{
  "n_layer": 8,
  "n_kv_head": 2,
  "activation": "gelu",
  "norm_eps": 1e-06,
  "bias": "all",
  "tie_embeddings": true,
  "init_std_qkv": 0.0442,
  "init_std_down": 0.0,
  "optimizer": "soap_variant",
  "lr": 0.00304,
  "beta2": 0.95,
  "weight_decay": 0.067,
  "decay_shape": "linear",
  "final_lr_fraction": 0.1,
  "dataset": "wikipedia_en"
}
Each number is 128 + 24 x the weight over its row's rms, rounded and kept within 0 to 255. Layers, rows and columns count from 0. The size above them is the row's rms in percent of the matrix's.

# layer 2 MLP up, 512x128, rms 0.146, rows 57-83, columns 0-127
size [ 94  82 110  80  90  82  83 111 106 112  99  90  94  91  95  86  82  99  87 105 104 115 120 103  96 106 125]
[[114 142 132 125 112 153 156 148 156 156 112 148 123 126 109 123 143 117 113 134 106 157 125 138 108 112 151 124 144 110  96 146 126 180 161 177 154  97  91 143 135 133 217 150 125 142 158 161  93 144 117 120 104 143  99 152  95 148 128 140 126 134 136 134 123 100 140 163 102 109 120 114 106 106 131 119 119 120 141 145 116 130 108 162 134 143 151 148 126 161 152 153 144 144 117  91  94 116 127 130  73 117 161 139 117 127 101 143 153 114 157 162  88 177 114 141 108 185 110 160 146 111 111 149  77 145  81 139]
 [136 109 107 106 129 140 141 104 126 151 109 156 109  84 118 151 107  94 112 119 112 171 134 179 143 153 130 180 125 136 110 172 166 120  58 102 140 125 144 114 125  98 113 146  91 108 147  94 139 134 113 121 118 107 125 100 124 106 116 141 146 172 119 140 123 127 116  96 117 151 165 131 110 146 119 135 116 115 147 173 137 134 121 130 126 139 170 174 117 138 148 131  88 144 132 197 104  87 135 106 117 167 129 124  99 130 139 162 118 121 124 108 106  84 130 118 144  80  86 108 133 108 125 127 159 160 171 130]
 [141 109 156 113 126 148 109 145  98 165 122 127 142 118 189 146 174 103 115 118 148 107 170  67 153  98 126  84 140 118 134 167  88 117 141 141 126 132 107 118 132 154 109 173 170 101 136 110 153 109 134 127 151 152 155 106 107 139 115 141 130 152 100 120 100 108 136 114 128 212 146 145 146 116 140 155 132 102 151 121  66  96 129 170 120 120 141 113 126 157 123  92 141 155 158 154 145 147 146 109 139 124 109  99 108 123 124 137 137 157 134 111 140 134 106 132 121 128 102 128 143 145 117  91 137 127  69 158]
 [172 147 157 127 156 131 124 141 132 111 146  89 134 102 140 116 101 117 147 143 153 127 136 153 147 118 119 151 135 120 156 173 151 141 153 145 155  98 143 158 132 138 101 137 151 154 107 102 121 142 129 140 101 130 139  96 170 146 163 108  41 126 136 137 129 124 123 113 119 125 140 151 167 144 162 160  78 108 131 117 123 100  98  88  86 127 110 163 120 129 126 120 143 147 113 115 171 133 154  62 133 152 150 134 139 137 136 139 124 113 167 119 107 132  68 119 145 110  98  98 140 112  96 131 121 110 100 184]
 [123 133 122 113  96  95 125  91 160 150 172 141  74 119 155 138 100 101 146  91 127 110 130 123 136  88 116 122 131 105  81 134 123 148  96 151 163  79 121 151 112  97  85  99 158 144 145 133  97 144 133 106 113  92 136 124 160 103 132 170 181 102 110 132 117 134 141 102 144 115 201  93 138 120 138 115 164 114 151 145 140 102 108 118 109 108 168 149 166 134 111 143 106 138 104 126 156 110 154 104 173 105 152 135  96 146 129 127 159 148 113 130 104 111 132 120  72 118 137 130 147 122 118 131 151 134 137 109]
 [153 116 131 126 152 113 145  94 145 102 101 151  99 111 139 105 124 143  87 119 142 112 120 160  83 102 131 151 141 111 155 163 111 134 116 120 151 118 131 138 115 133 146 146 134 132 149  91  89 101 117 116 139 110 169  91 102 129 146 122 123 117 161  90 103 132 139  77 176 116 143 147  95 139 180 126 110 129 112 121 136 140 182 164 169 141 149 160 151  99 121 146 115 114 144 140 159  99 136 139 141  93 118 109 109 105 134  51  97 151 173 138 113 129 126 130 120 109 130 155 121  67 135 158 167 112 110 123]
 [ 89 134 135  73 151 126  89 170 156 168 110 127 118 163  86 121 119 126 140 142 143 121 119  87 136  76 138 143 137 134 113 144 122 127 122 118  92 140 122 113 138 144 133 129 108 129 169 162 155  60 146 148  87 169 159 161 158 120 155 137  99 132 145 146 119 114 103 141 122 121 127 103  99 162 102 145 121 119 124 105 139 147  94 198 138 133 157 104 129  88 110  84 157 125 153 133 130 133 112 144 158 121 118  98 111 145 137 106 119 117 159 109 135 138  74 139 109 146 109 131 130 121 150 117 148 149 142 183]
 [139 161  98 112 138 148 157 169 156 160 155 148 118 125 121 150 100 129 143 102 109 131 199 115 115 137 107 122 101 144  99 168 105 111 151 121 132 121 120 109 153 101 119 147 145 142  78 124 104 127  54 134 152 135 101 143 123 112 137 143 145 141 162 143 125 106 157 123  98  94 138  87 115 113 161 101 115 113 123 147 112 104 104 102 158  89 117 142 132 155 146 154 134 166 109 150 146  91  93 143 135 101 126 127 141 118 160 126 101  73 124 147 117 159  79 102 126 110 114  86 130 161 122 144  87 147 139 123]
 [117 112 103 122 112 118 158 111 121 155 119 110 154 150 129 152 161 146 147 113 186 132  74 112 145 137 148  96 156 124 133 140  91  99 165 133 170 130  98 129 135 141 158 112 142 137 116 158  85 128 155 172 121 156 120 110 103 138 134 126 113 103 140 128  91 122 174 149 184 135  87 166 137 130  83 111 103 132 161 122 102 123 115 107 132 121 170  84 103 149 161  87 138 101 124 149 110 138 147 142 132 128 145 116  65 183  99 119 124 130 106 153 135 137 127 130  99 120 126 129  91 138 115 101 132  87 135 135]
 [108  84  78 106 110  87 179 146 139 148 112 130 165 107  79 108  79 125 116 169 137 172 156 122 164 118 141 141 113 113  77  89 127 135 161 143 111 125 126 160 117 128  87 127 143 120 108 146 151  83 140 145 138 116 172 127 144 135 147 148 134 101 137 126 103 124 135  83 133 120 114 139 153 159 137  99  91 132 136 179 107 123  99  99 118 145 115 111 127 102 136  92 121 110 101 138 144 175 133 158 121 144 125 106 131 143 128 133 148 128 164 160 144 107 122 145 103 117 131 115 148 136  93 100 127 129  71 162]
 [147 128 146  99 131 157 163  90 107 113 169 126  93 148 152 166 129 139  95 153 153 124 150  88  98 183 130 138 119 184 115 144 127 123 116 137 168 112 149 124 152 162 137 146 114 122 140 110  72 114 127 127 163  70 130 112 117 131 188 128 146 122 105 119 108 130 151 119 124  97 115 136 107 109 169 145 147 125 102 103  95 153 154  85 106 103 109 107 137 135 144  98 141 142 120 125 127 106 119 146 117 105 142 116 120 133  93 124 168 160 107 117 179 133 107 151 118 165 136 134 128 148  73 128 122  91 106 104]
 [111 141 136 151 122 131 129 134 149 134 113 173 133 149 135 126 184  89 166 124 102 119  98 132 115  97 151 158 123 137 126 159 149 114 156 138 119 108 129 110 107  90  78 143 144 106 128 120 135 135 103 115 109 165 113 140 146 114 184 137 126 146 158 135 118 129 149  74 142 101 147 152 179  85 122 151  75 136 130 146 134 103 130 145  88 157 119 137 174 125 113 163 100 152 153 118 126  94 110 145 144 166 144  75 134  88 169 140 163 132 170 128 125 122 146 120 116  83 113 100 149 155 138 113 129 130 109 162]
 [102 142 174 137 138 133 143 142 145 145 124 104 126 190 137 145 112 156 137 114 100 108 116 154 118  73 124 119 167 152 137 167 134  89 120 118 120 170 185 111  97 121 120 131 137 121 166 127 126 123 115 105 138 119 148  83 119 148 126 139  88 119 103 109 115  94 129  77 129 119 140  95 120 161 153 133  99  87 109 110 120 142 121 111 125  90 169 151 139 120 132 132 108 170 124 151 104 107 108 175 121 160 117 115 119 117 106 101 100 105 100 127 179 100 115 183 146 152 141 146 144 114 175 114  98 133 131 148]
 [120 148 144 130 136 166  89 124 137 130 129 149 104 110  77 122 128 133 110  99 113 142 107 130 101 133 148 147 115 123 148  98  99  92 125 164  97  81 119 143 152 179  48 103 128 143 117 122 148 115 135 114 106 101 157 147 122 112 171 143 163 136 131 127 116 104 100 127 134 139 134 120 125 158 129 123 148 105 118 137 159 150  84 120 115 122 137 204 131 158 142 141 172 122 163 171 126 112 156 130 183 165 121 135 119 141 149 117 126 145 115 102  78 117  93 120 133 113 109  92 145 131 107 147 166 125 104 139]
 [156 109 168 156 118 104 110 180 124 150 110 146 119 125 170 145 143 127 120 146 151 130 149 145 121 132 148 112  93  87 153 144 181 136  88 153 101 152 157 119 113 122 160 110  88 138 103  94 116 162 123 145 155 132 168 126 143 117 150 110 142 151 146 115 118 141 104 168  83 177 175 122  94 113 121 136 129 123 105 155 128 122 135 113  82 152 152  80 173 136 137 133 117 112 153 121 128 105  89 135 137  88 111 120 137 147  79 162 117 122 108 123 140 174 100  87 107 133 115  90 158 132 141 131 129 145 111 116]
 [ 98 159 102 115 108 110 132 125 134  99 123 145 135 106 144 116 116 143 139 129 118 116 145 128 150 142 120 128  92 157 125 144 193 149 138 216 170  90 125 115 135 135 157 131 103 121 137 121 132 111 131 102 105 117 177 155 128 137 173 105  98 126 123 115 104 151 149 113 131  98 167 131 141 130 158 141 131 108 161 116 130 143 141  88 139 140 127 113 153 117 165 119 170 116 149 103 173 128  98 124  97 124 152 139 164 127 135 130 146 125 113 176 122 128 151 117  82 159 132 147  46 113 107 123  89 116 102 132]
 [139 110  98 147  70 162 138  81 139 118 110 177 134 104 118 111 139  61 140 115 145 125  93 137 119 143 168 137 139 133 122 170  84 117 120 104 124 154 138 141 138 144 104 128  91 139 121 154 183 116 113 163  72 123 148 127 108 131  90 101  95 116 123 111 136 132 172 132  93 149 110 131 118 154 135 121 140 119 123 111 113 123 125 117 160 153 123 109 140 168 108 108  97 145 126 135 151 134 120 136  98  55 104 131 145 107 127 157 152  76 165 121 155 153 140 147 130 169 127 143 142 143  95 120 100 128 109 127]
 [133 153 100 100 134 147 150 126 129 142 135 131 126 112  77 119 117 113 142 144 154 140 130 132 123  84 108 146 137 113 143  99 108 153 113 120 139 147 165 151 146 123 150  92  92 177 139 175 119  79 176 108  69  86 128 148 100 116 114 132 155 131 127 122  73  83 153 176 152 120 156 117 138 130 114 139 162  65 123 111 151 118 126 144 149 137 126 115 155 145 134 129 199 146 144 110 140 141 109 113  88 126 135 118 133 155 136 140 157 119 137 125  98 100 109 128 127 167  93 101 132 132 126 172 138 135 100 130]
 [113 126 133  98 106 117 132 107 155 132 119 142 157 139 178 168 146 127 129  97 110 127 101 138 194 140  90 102 125 131 107 102 117  79 145 126 141 121 151 153 131 142  91 109 130 136 129 145  86 191 150 159 131 144 138  93 121 116 140 125 111 114 150 133 145 132 112 115 118 145  90 128 193 175 141 108 130 138 142 131 129 157 167  70 103 138  92  98  93  91 158 139 131 132 124 148 140  97 132 139 175 113  99 154 122 128 124 105 132  81 177 123 124 137 111 131 149  97 116 126 117 104 135 156  98 129 163 129]
 [ 96 104 136 103 114  89 123 107 120 129 138  92 107 120 146  93 153 108 135 132 142  99 161  77 175 147 182 121 143 133 103 131 125 155 136 140 140 105 146 114 128 108 104 139 103  99 114 109 122 138 167 154  72 159 149 133 144 152 143 114 115 100 112  50 143 139 142 142 133 106 166 127 141 108 121 184  85 141 114 148 106 148 110 133 143 105 148 116 123 134 127 165 155 114 127 148 168 137 146 128 110 109 125 160 133 135 124 149 154  77 155 126 104 164  79 136 104 135 145 146  94 150 102 119 109 121 158  96]
 [ 97 159 108 157  96 184 102 113 144 140 148 141 132 157 141 156 136 105 145 123 114  74 132 132 108 153 142 136 158 195 121 125 101 140 113 140 110 126 124 118 103 148 112 114 129 124  94 139 120 177  90 132 117 141 119 130 153 154 135 124 103 120  98 105 128 100 136 123 178 174 175 139 132 120 106 134 133 130 106 134 136 123 142  89 107 127 161  71 169 126  99  85 163 125 106 118 101 120 175 137 100  92 133 106 158 118 110 134 154 111 171 133 148 116 130 158 132 125 109 122 163 117 104 155 148  83 163 129]
 [ 87 130 106 106  89 121 140 101 124 141  70 184 111 114 109 136 117 147  95 183 133 115 109 104 105 148 153 163 136 101 143 118 129 142 152 129 107 135 166 118 144 127 157 152 121 109 109 128 100 154 127 159  77 114 149 137  91  87 139 125 159 113 124 116 163 113 128  53 145 129 133 130 176 127 122 105 148 177  90 157 122 127 110 167  81 157 140 129 131 138 132 116  86 155 140 102 124 122 140 149 135 117 171 102 159 124 145 145 126 122 179 155 132  91 141 114 117 125 139 114 136 127 143 116 145 153 111 130]
 [120 134 126 120 110 150 133  91  92 132 106 117 144 141 150 122 113 112 156 134 161 120 123 148 130 181 142 130 129 145  77  91 155 107 100  97 160  96 130 127 101 131 108 130 161 126 152 115 136 115 107 127 127 169 139 121 138 156 130 142 170 114  93 144 190  85 150 119 103 147 103  98 154 179 138 158 153 114  96 103 160 154  84 108 118 116 122 139 126 143 145 116 166 141 151 137 190 154 188 108 132 137 163 125 138 112 148 130 132 130 162 123 142 151 160 120 113  72 173 119 104 116 130 116 123 136 135 148]
 [ 83  97 123 106 124 118 156 148 154 121 112 107 139 144 147  87 132  96 142 113 161 112  94  98 146 160 121 128 145 125  94 138 109 170 144 160  87 144  86 137 131  96 144 131 150 127 158 106  97 170 138 137 173 162 123 141 161 134 132 132 125 145 144 150 109 132 118 164 132 138 124 123  58 107 163 143  71 113 116 109 125 125 152 146 140 118 134  97  94 104 130 144 144 137 136 116 110 115 140 115 124 100 134 126 172 152  86 160 157 186 158  76 111 142 152 150 162 131 139 163 141 125  99 113 126 100 149 125]
 [167 148 151 148  94 136  77 122 169 144 165 117 178 125 151 121 123 136 157 127 135 167 136 170 101  93 114 135 109 156 146 146 107 114 116 157 113 139 132 136 115 182 163 136 110 114 130 118  54 141 133 142 153 164 107 157 128 120 127 125 118  79 119 108 120 159 149 144 156 100 132 121 135  98 101 170 134 164 154 112 145 137 115  86 103 116 135 112 106 135 128 110 104 133 117 127  89 104 145  92 109 117  98 118 114  86 116 138 145  91 138 155 130 102 139 149 149 131 115 100  88 130 104  96  85 151  97 129]
 [151 135 138 131 103 109 138 133 143 137 126 133 115 101 134  91 123 154 166 121 173 149 127 115 159 167 126 124 128 161  89 193 107 130  92 115 118 114  97 167 112 112 118 116  99 118 136 126 132  71 124 137  97 122 116 136 134 108 135 148 125 132 150  53 132 135  79 148 145  92 130 145  81 120 134 126 118 146 140 155 129 118 132 128 187 148  97 136 119 146 132  84 114 115  98 145 117  95 130 121 152 121 114  86 150 166 137 148 100 148 118 144 165 132  84 157  94  71 140 125 123 122 123 145 121 165 151  96]
 [120 129 103 122  62 128  93 119 116 124  66 140 160 115 139 133 196 119 151 131 111  98 147 137 152 141 137  83 113 110  92  77 139 106 124 113 143 178 107 130 117 146 116 153 138 140 121 116 152 166 138 103 124 136 142 101 138 146 136 181 132 149 142 128 193 156 125 120 131 153 160 131 105 129 130 152 131 117 161 103 101  89 147 132 113 126 145 105 126 145 132  82 148 120 141 114 150 139 129 122  99 120  97 112 134 141 103 119 160 152 114 131 160 130 151 111 114 166  82 142 134  80 135 104 162  92 145 152]]
# layer 2 MLP down (transposed), 512x128, rms 0.107, rows 57-83, columns 0-127
size [ 95  81 107  95  83  96  77 114  89 102 113  91  83  91  98 100  89 109  90 115 106 103 101  83  94 106 126]
[[136  54 108 103 150 123  88 104 129 126 116  92 110 192 110 125 150 117 132 109 165 150 145 141 130 189 114 123 117 148  99 169  97 122  83 111 121 110  92 108  94 132 126 134 172  72 149  96 125 132 149 132 124 141 135 136 133 151 179 122 125 130  82 135 131 145 151 105 158 143  83 148 131 120 123 136 131  89 122 144 112 144 128 144 139 120 137 144 157 114 102 131 113 129 162 105 123 131 138  94 139 149 165 141 144 100 168 102 106 173 159 126  79 125 149 130 151 173 142 126 136 137 135 128 123 113 101 127]
 [147 167 151 161 126 119 188 129 133 115 148 117 134 130 118  88 144 136 170 124 141  83 110 161 120  99 136 108  98  98  87 125 119 150 164 122 136 120 139 100 120 107 123 129 131 158 129 128 104 117 106 137 125 118 159 153 109 181 155 142 130 119 136  72 107 125  63 124 144 108 113  97 116 126  96 125 163 121 121  77 150 127 120 117 141 126  97 152 131 137 118 155 127 118 128  88 110 139 112 112 124 123  97 169 165 114 121 128 100 140 129 153 103 126  79 149 126 160 112 138 108 190 166 143  71 101 124 108]
 [123  74 106 124 102 167 135 152 118 141  66 123  94 117 127 153 144 101 139 133 102 122 146  86 148 140 118 149 138  67 120 126 125 136 186 185 157 133 149 104 142 146 123 169  89 145 130  69 135 103 141 133 137 114 147 136 122 156 121  96 141 137 119 106 114  83 134 111 105 154 121 105 141 126 129  99 141 116 141 152 137 127  95 132 119 121 114  93  97 137 151 110 105  98 145 117 115 181 124 111 132  99 201 130 149 148 133  65 144 137 122 113 171 134 124 139 138 127 153 116 125 122 129 140 142  99 149 132]
 [141 165 105 116 136 143 134  96 107 134 112 112 183  53 129 118 132 142 121 136  91 131 120 139 145 157 126 153  98 157 127 119 125 137 136 114 137 177 135 129 152 121 148 116 125 150 101 163 114 131 131 141 119 143 129 126 118 137 104 121 115 161 131 139 128 136  90 111 134 125 110 134 146 189  90  70 125 125 146 107 121 144 191 151 146 174 117 118 140 145  94 117 127 129 148 150 118 122 112  80 120 104 108 164  85 128 154 119  51 118  93 170 117 139 122 126 172 106 131 145 135 149 168 118 118 122 159 106]
 [114 141  91 114 110 139 126 125 151 119  99 132 131 138 145 136 119 125 157 101  94 119 101 110 135 138 118 123 154 121  84 102 114 113 167 118 128 148 151 141 144 145 148 118  98 120  95 154 124 113 141 151 150 142 119  99 150 111 129 178 124 182 129 138 149 128 126 140 106 132  83 106 137  87 106 135 138  91  97 116 122 133 150  93 118 105 138 191 126  74  80 173 143 149  98 108 130 166  72 129 112 153 123 106 128  83 143 133 154 145  96 125 123 131 110  95 172 101 110 131 107 145 144  67 110  96  95 135]
 [131 166 144 110 146 121 115 118 101  94 159 145 138  92 100 128 115  88 141 141 131 191 107 126 121 141 126 124  84 145 115 125 126 100 130  91 114 126 131 138 139 108 111 129 123 142 135 148 112 127 113 150  92 109  90 130 125 185 119 141 111 121  94 137 109 143 141 133 129 164  95 136 151 154 101  97 155 139 130 122 132 108 183 115 101 160  91 144 120 147  93 131 171 124 156 135 153 150 161 100 150 104  92 161 164 131 163 113  59 152  94 141 118  90 142 110 160 116  82 147 114 176 149 120 149 126 131 129]
 [127 113 144 129 144 125 153 107 103 126 127 120 112 117 141 156 110 167  93  98 120 140 128 145 148 162 178 155 114 111 121 138 157 173 115 114  79 125 104 117  71 141 160 128 107 106 125 117 182 135 144 104 187 107 112 127 130 140 140 148 126 108 136 131 172 121 126 117 163  99  85  98 117 125  85 101  96 121  66 126 128 124 141 137 156 150 147 165 159 149 100 105 146 133 121 126 116 130  61 117 126 124 124 144 179 140 124 133 132 173 130 116 168 113 134 138 166 147 171 148 123 126 137 145 155 100 125 121]
 [124 141 111 142 104 135 144 160 154 154  94 125 118 125 139 102 176 158 135 124 118 134 150  83 105 149 129 154 163 104 104 158 130 117 131 163 149 139 119 131 167 104 111 168 146 140 114 120 142 126 151 104 126 108 102 150 161 127 113 143 152 149 129 103 136 137 108  98 123 169 156 151  86 108 143 137 104 124  87 120 128  57 169 128 128 111 107 182 131 153 134 134 135 175 162 127 111 142 120 197  91 143  89 103 130 139 144 139 152 106 161  93 137 104 153 133 157 160  80 130 157 124 137 115 129 102 116 133]
 [136 130 111 154 121 143 102 132 163 139 105 100  67 159 163  96 140 131 138 112 151 133 192  88 112 123  96 127 145 154 140  94 160 118 116 142 139 146 157 126  93 139 137  90 159 115 121 118 149 139 103 148 181 143 100  92 108 139 140 174 139 139 110 124 121 154 109 109 170 112 125 149 110 107 104 145 139 157 105 114 190 115  63 116 134 121 147 130 121 160 118 124  93 116 127 122 108 124 105 107 129 107 202 149 126 134 127 124 147 119 179 124 143 109 132 130 110 127 149 136 146 133 119 135 148 171 128 162]
 [134 136 128  96 124 123 124 111  86 144  95 133  88  92 130 109 135 131 177 115 125 116 179 133 116 136 121 143 111 106 128 136 138  60 162 108  88  98  95 164 154 119  92 139 128 115 100 119 138  92 151 135 130 142 177 143 130 137 113 141 126 123 147 155 117 124 116 128 122 134 150  94 100 106 152 113  95  95 134 142 123 138 109 110 140 151 133 104 130 122 123  84 131 145 160 112 170 117  63 138 138 150 174 139  92  70 101 124 144 167 120 158 149 100 121 112 121 162 133 123 133 120 101 102 152 155  71 123]
 [120 128 118 129 192 138  90  95 113 166 131 115  92 184 127 150 140 110 120 128 176 141 134 114 131 149 125 130 153 159 143 153 123 146  92 116 149 162 114 123 116 154 148 112 127  95 131 170 110 127 158 162 114 123 128 152 149 164 129 131 101 122 124 151 164 104 159 135 131  64  96 120 115  61 104 166 111 159 180  89 116 155 147 135 127 113 116 116 142 110 133  82 171 157 126 124 113 124 148 112 107 125 127 112 136  95 123 138 131 122 118 119 123 131 117 147 152 133 137 116 141 100 101  76 117 104 167  93]
 [ 98 179 131 136 151 152  97 107 122  82 116 148 170 141 107 112 177 118 112 135 112 101 100 104 110 103 136 127 108 124 168 159 118 159 110 105 110  95 126  81 158 113 115 152 142 117  98 140  83 117 130 115 104 114 160 148 126 124 122 159 126  97  73 145 140 115 129 165 159 144 120 147 175 117 112 112 130 161 177  96 100  85 133 148 123 157 126 144 126 123 104 162  94 114 145 130  98 118 120 117 117 131 101  93 146 144 112 124 115 157 111  74 151 133 105 109 119 135 126 123 122 115 132  75 109 116  78 150]
 [154 126 104 179  94 142 120 146 102  81 105 178 110  86 123 130 133 103 114 194 114 135 112 138 118 155 150 128 140 114 125  77 140 123 147 124  94 120 135 110 116 119 134 112 135 164 113 123  96 170 138 142 102 122 119 118 121 126 150  85 123 133 140 162  99 116 143 125 150  80 125 163 132 156 114 123 143 160 120 140  68 110 153 176 137 140 112 117 142 123  99 147 166 115  99  88 140 208 152 135 152 126 104 133 132 143 143 108 123 144 108 139 119 146  92 125 114 117  94 129 114 166 109 119 163 112 111 105]
 [179  96 114 130 152  90 107  92 120 163 135 119  63 181 146 142 135 116 115 144 128 131 138 138 166 102 140 128 171  93  97 137 130  72 121 155 134 157 117 124 145 107 103  71 146 126 112 143 165 142 126 106 128 113 105 124 152 103 135 147  94 152 113 112  86 157 129 120  83  99 112 120 107 119 126 113 141 151 122 129 103  83 152 130 115 162 138 158 106 127 103 156 129 139  95 114 146 123 145 158 121 132 151 115 138 109 110 109  82 115 105 124 157 142 103 126 153 114 172 172 120 135 133 103 164  88 106 124]
 [137 121 151 127 120 141  57 121  98 134  95 134 161 108 130 120 119 129 131 115 101 113 118  96  98  87 112 138 159  62 121 137 130 134  92 158 129 138 124 142  59 104 121  90 117 144 146 194 104 111 106 160 129 119 137 166 136 138 132 135 148 164 159 125 121 140 132 164 150 153 147 127 156 115 130 151 101 133 124 169 163 140 136 118 143 106 110 188 142 119 119 149 159 154 133  86 129 156 111 127 138 167 141 136  95 137 146 139 152 122 108 183 142 147 110  82 114 102 113 120 124 121 133 104 112 117 113 101]
 [ 97 159 106 111 136 107  82 133 149 141  82 100 121 105 129 123 118 105 130 129 117  76 132 156 150 136 156 118 119 115 109 126 162 141 130 171 164 123 157  89 125 144 175 118 131 143 130 138 131 138 139 118  88 141 164 110  84 151 131 146  97 138 121  81 103 163 136 163 175 146 111 141 120  99 115 133 106 106 154 120 114 116 135 117 104 119 152 139 174 175 135 144 144 154 160 147 170 154  71 130 111 104 113 106 131 169 142 138 118 165 134 115 134 121 160  94 177 135 120 110 104 141 148 164 125 170 116 107]
 [120  98 139 116 104 131 117 160 123 158 103 107 149 134  94 157 110 210 155 132  82 177 145 130 148 151 101 139 113 144 109 131 167 127  95 140 119 131  99 151 110  87 109 119 126  85 152 137 112  95 115 124 120 139 126 107 164 110 124 161 106 146 144 136 147 117 137 127 146 125 136 123 117 119 110 123 108 129 142 124 104 151 182 107 142  84 136 121  86 102 142 112 108 182 169  88  97 139 138 111 146 105  76 122 179 106 132 127 133 104 103 102 132 141 114 107 131  75 144 128 144 112 124 104 125 164 149 157]
 [132 131  95 112 156 176 140 141 113 113  97 140 106  85 123 120 116 151 162 121 219 143  70  92 136 113 112 169 104 115 127 131 136 148 140 137 140 150  64  90 122 100 137 135  91 126  90 135 154 115 129 107 128 168 122  98 132 110 137 152 150 133 100 131 106 153 109  99 126 157 123 121 137 109 100 107 128 111 109 123 123 136 149 156 150 131 166 155 151  99 158 107 105 144 136 134 148  78 142 136 103 114  97 121 105 119 141 117 134 115 122  86 126 122 127 164 102 162 143 155 161 136  80 143 137 145 106 153]
 [154 135 131 112 157 127  93 161 125 169 135 122 165 172 152 107  83 118 115 121 113 130 157  88 142 173 121 112  81 150 105 130 132 145 138  97 101 120 109 160 124 115 136 143 158 105 188  92 110 127 115 137 155 113  97 113 129 112 144 116 116  87 133 132 141 190 126 101 120 159  83 104  81 103 133 130 139 111 136 140 134 123 145 145 113 109 114 132 145 127 101 192 137 109 141 128 122 123 132 115 128 170 156 152 140 114  80  79 142 153 105 111 152 107  89 104 133  97 132 151 130 106 134  97 133 127 144  88]
 [168 109 112 113 146 129 153 144 110 134 109 170 141 111 136 126 140 146 151 132 147 113 134 171 115 122 142 171  88 139 113 130 155 135 139 102 152 135 135 146  96 141 128 142 105 157 107 205 110 127 133 154  97  99 114  95 119 151 117 107 103 130 128  80 132 126 128 128 115 139 139 101 164 153 125 116 114 152 111 101 130 135 164 152  93 121 113 126 151 105  93 167 135  94 116 164 117 141 174  94  88 117 110 169 123 100 141 107  43 117  95 128 137  86 114 130 151 132  92 174 143 109 128 123 137 149 138 128]
 [158 123 169  91 112 120  90 140 122 100 128 123  81 147 124 154 122 159 125 119 100 105 141 151  88 139 173  91 101 122 156 171 129 143 125 142 104 140  87 129 134 159 120 128 170 150 128 179  97 112 141 152 137 120 134 121 167 128 133  97 112 114 128 126 123 110  89 161 111 104 126 139 131  72 109 130 122 144 140  96 124 144 127 127  75 106 156 104 111 140 184 124 153 142 141 149  57 101 137  83  77  96 104 162 136 113 128 146 131 116 163 123 138 111 130 136 122 163 130 110 146 140 129 127 120 103 102 147]
 [104 115 136 132 118 100 139 119 155 157 149 165 110  87 158 115  93 114 135 116 120 103 126 151 133 120 115 137 131 135 163 167  72 136 123  86 105 151 109  63 131 122 134 135 109  99 118 152 141 130 133 119 110 120 130 101  95  79 108 153 138  65 100 135 141 128 137 114 178 145  76 127 114 134 102 112 113 134 179 176 123 125 124 146 112 119 104 120 124  95 127 136 109  86 114 131 121 111  88 142 163 152 101 164 124 107 127  93  84 120 107  94 120 151 145 136 161 130 156 147  79 141 132  96 132 101 117 120]
 [117 139 188 153 122 124 150 133 150 127 157 127 139 136 125 181 112 131  87 134 139 120  98 145 116 126  71 115 135 115 106 114  81 122 167 137 109 135 152 125 141 109 121 149 118 169 141 136 110  59 156 133  98 161 107 107 134  95 149 117 124 100 153 112 127 107  85 111 143 130 132 166 134 139 106 157 141 155 116 144 145 141 172  76 161 113 156 148 162 119  99 140 122 102 106 149 161 100  93 106 137 159 131  98 107 106 113 126 125 138 102 120 114 108 147 162 126 180 152 180 144 152 128 121 156 141 110 137]
 [123 140 145 126 101 130  61 158 150 117 126  97 125 109 163 150 142 135 145 147 135 195 144 123 131 125 161 115 147 107 147 172 140 159 114 127 118 152 147 158 108 118 110 108 113 150 135 152 128 114  89 136 108 139 164 117 117 138  72 110 129 160 115 140 135 118 150 121 114 117 168 159 164 111 137 137 145 144 119  94 111 152 151 158  72 115 169 119 101  99 194 111 145 120 101 146 120 130 135 139 125 156  99  89 132 133 175 138 121 128 121 175 187 139 122 139 142 164 124 111 152 101 150 108 133 101 132 129]
 [143 144 151  87 174 108 131  92 120 136 128  96 146 108 133 141 126 145 127 151 152 174 120 139 103 140 116 125 114 137  86 168 126 141 142 104  97 137 141 167 176 124 126  92 100 105 175 104 129 126 172 126 195 124 142 110 136 145  68 169 132 129 140 160 163 129 125 109 145 122 134 149 165 131 138  98 103 123 130 133 140 143 101 137  77 183 129 147  98 128 127 112 137 119 131 109 110 119 117 147 124 102  93 127 138 148 111 138  84 169 123 154 147 136 129 100 131 183 104 113 124 161 126 130 156 172 116 137]
 [123 122 154 162 142 135 180 161 124 150 118 160 138 138 139 127 134 115 136 153 170 118  85 131 111 147 134 121 130 122 120 138  99 138 132 120 152  76 156 112 117  95 155 117 116 118 105 129 129 154 148 148 139 133 153 140 170 123 130 131 178  79 139 145 127 110 125 186  95 178  86 103 157 129 100 121 173 104 168 113 101  68 128 101 137  97 151 129 120 124 171 131 145 114 109 118 143 111 153 164 123 139 114 145 101 177 161 146 123 134 156 113 129 117 116 140 120 119 166 113 162 115 100 130 129 103 152 183]
 [ 85 142 115 146 156 152 117 145 204 136 118 122  93 122  95 118 157 144 143 153 143 114 122  87 124 114 142  95 117 125 117 133  94 114 144 128 169  97 109 115 125 125 107 120 115 122 152 170 169 149 111 140 130 113 136 110 152 127  97 137 112 119 147 100 104 175 121 102 153 129 154 161 135 143 108 139  91 139 158 159 120 131 131  91 119 104 118 130 152 177 134  72 123 127 141 128 128 101 113 101 154 119 141 132 128 105  81  76 107  61 115 136 106 124 167 117 160  98  80 110 151 122 123 148 120 102 146 145]]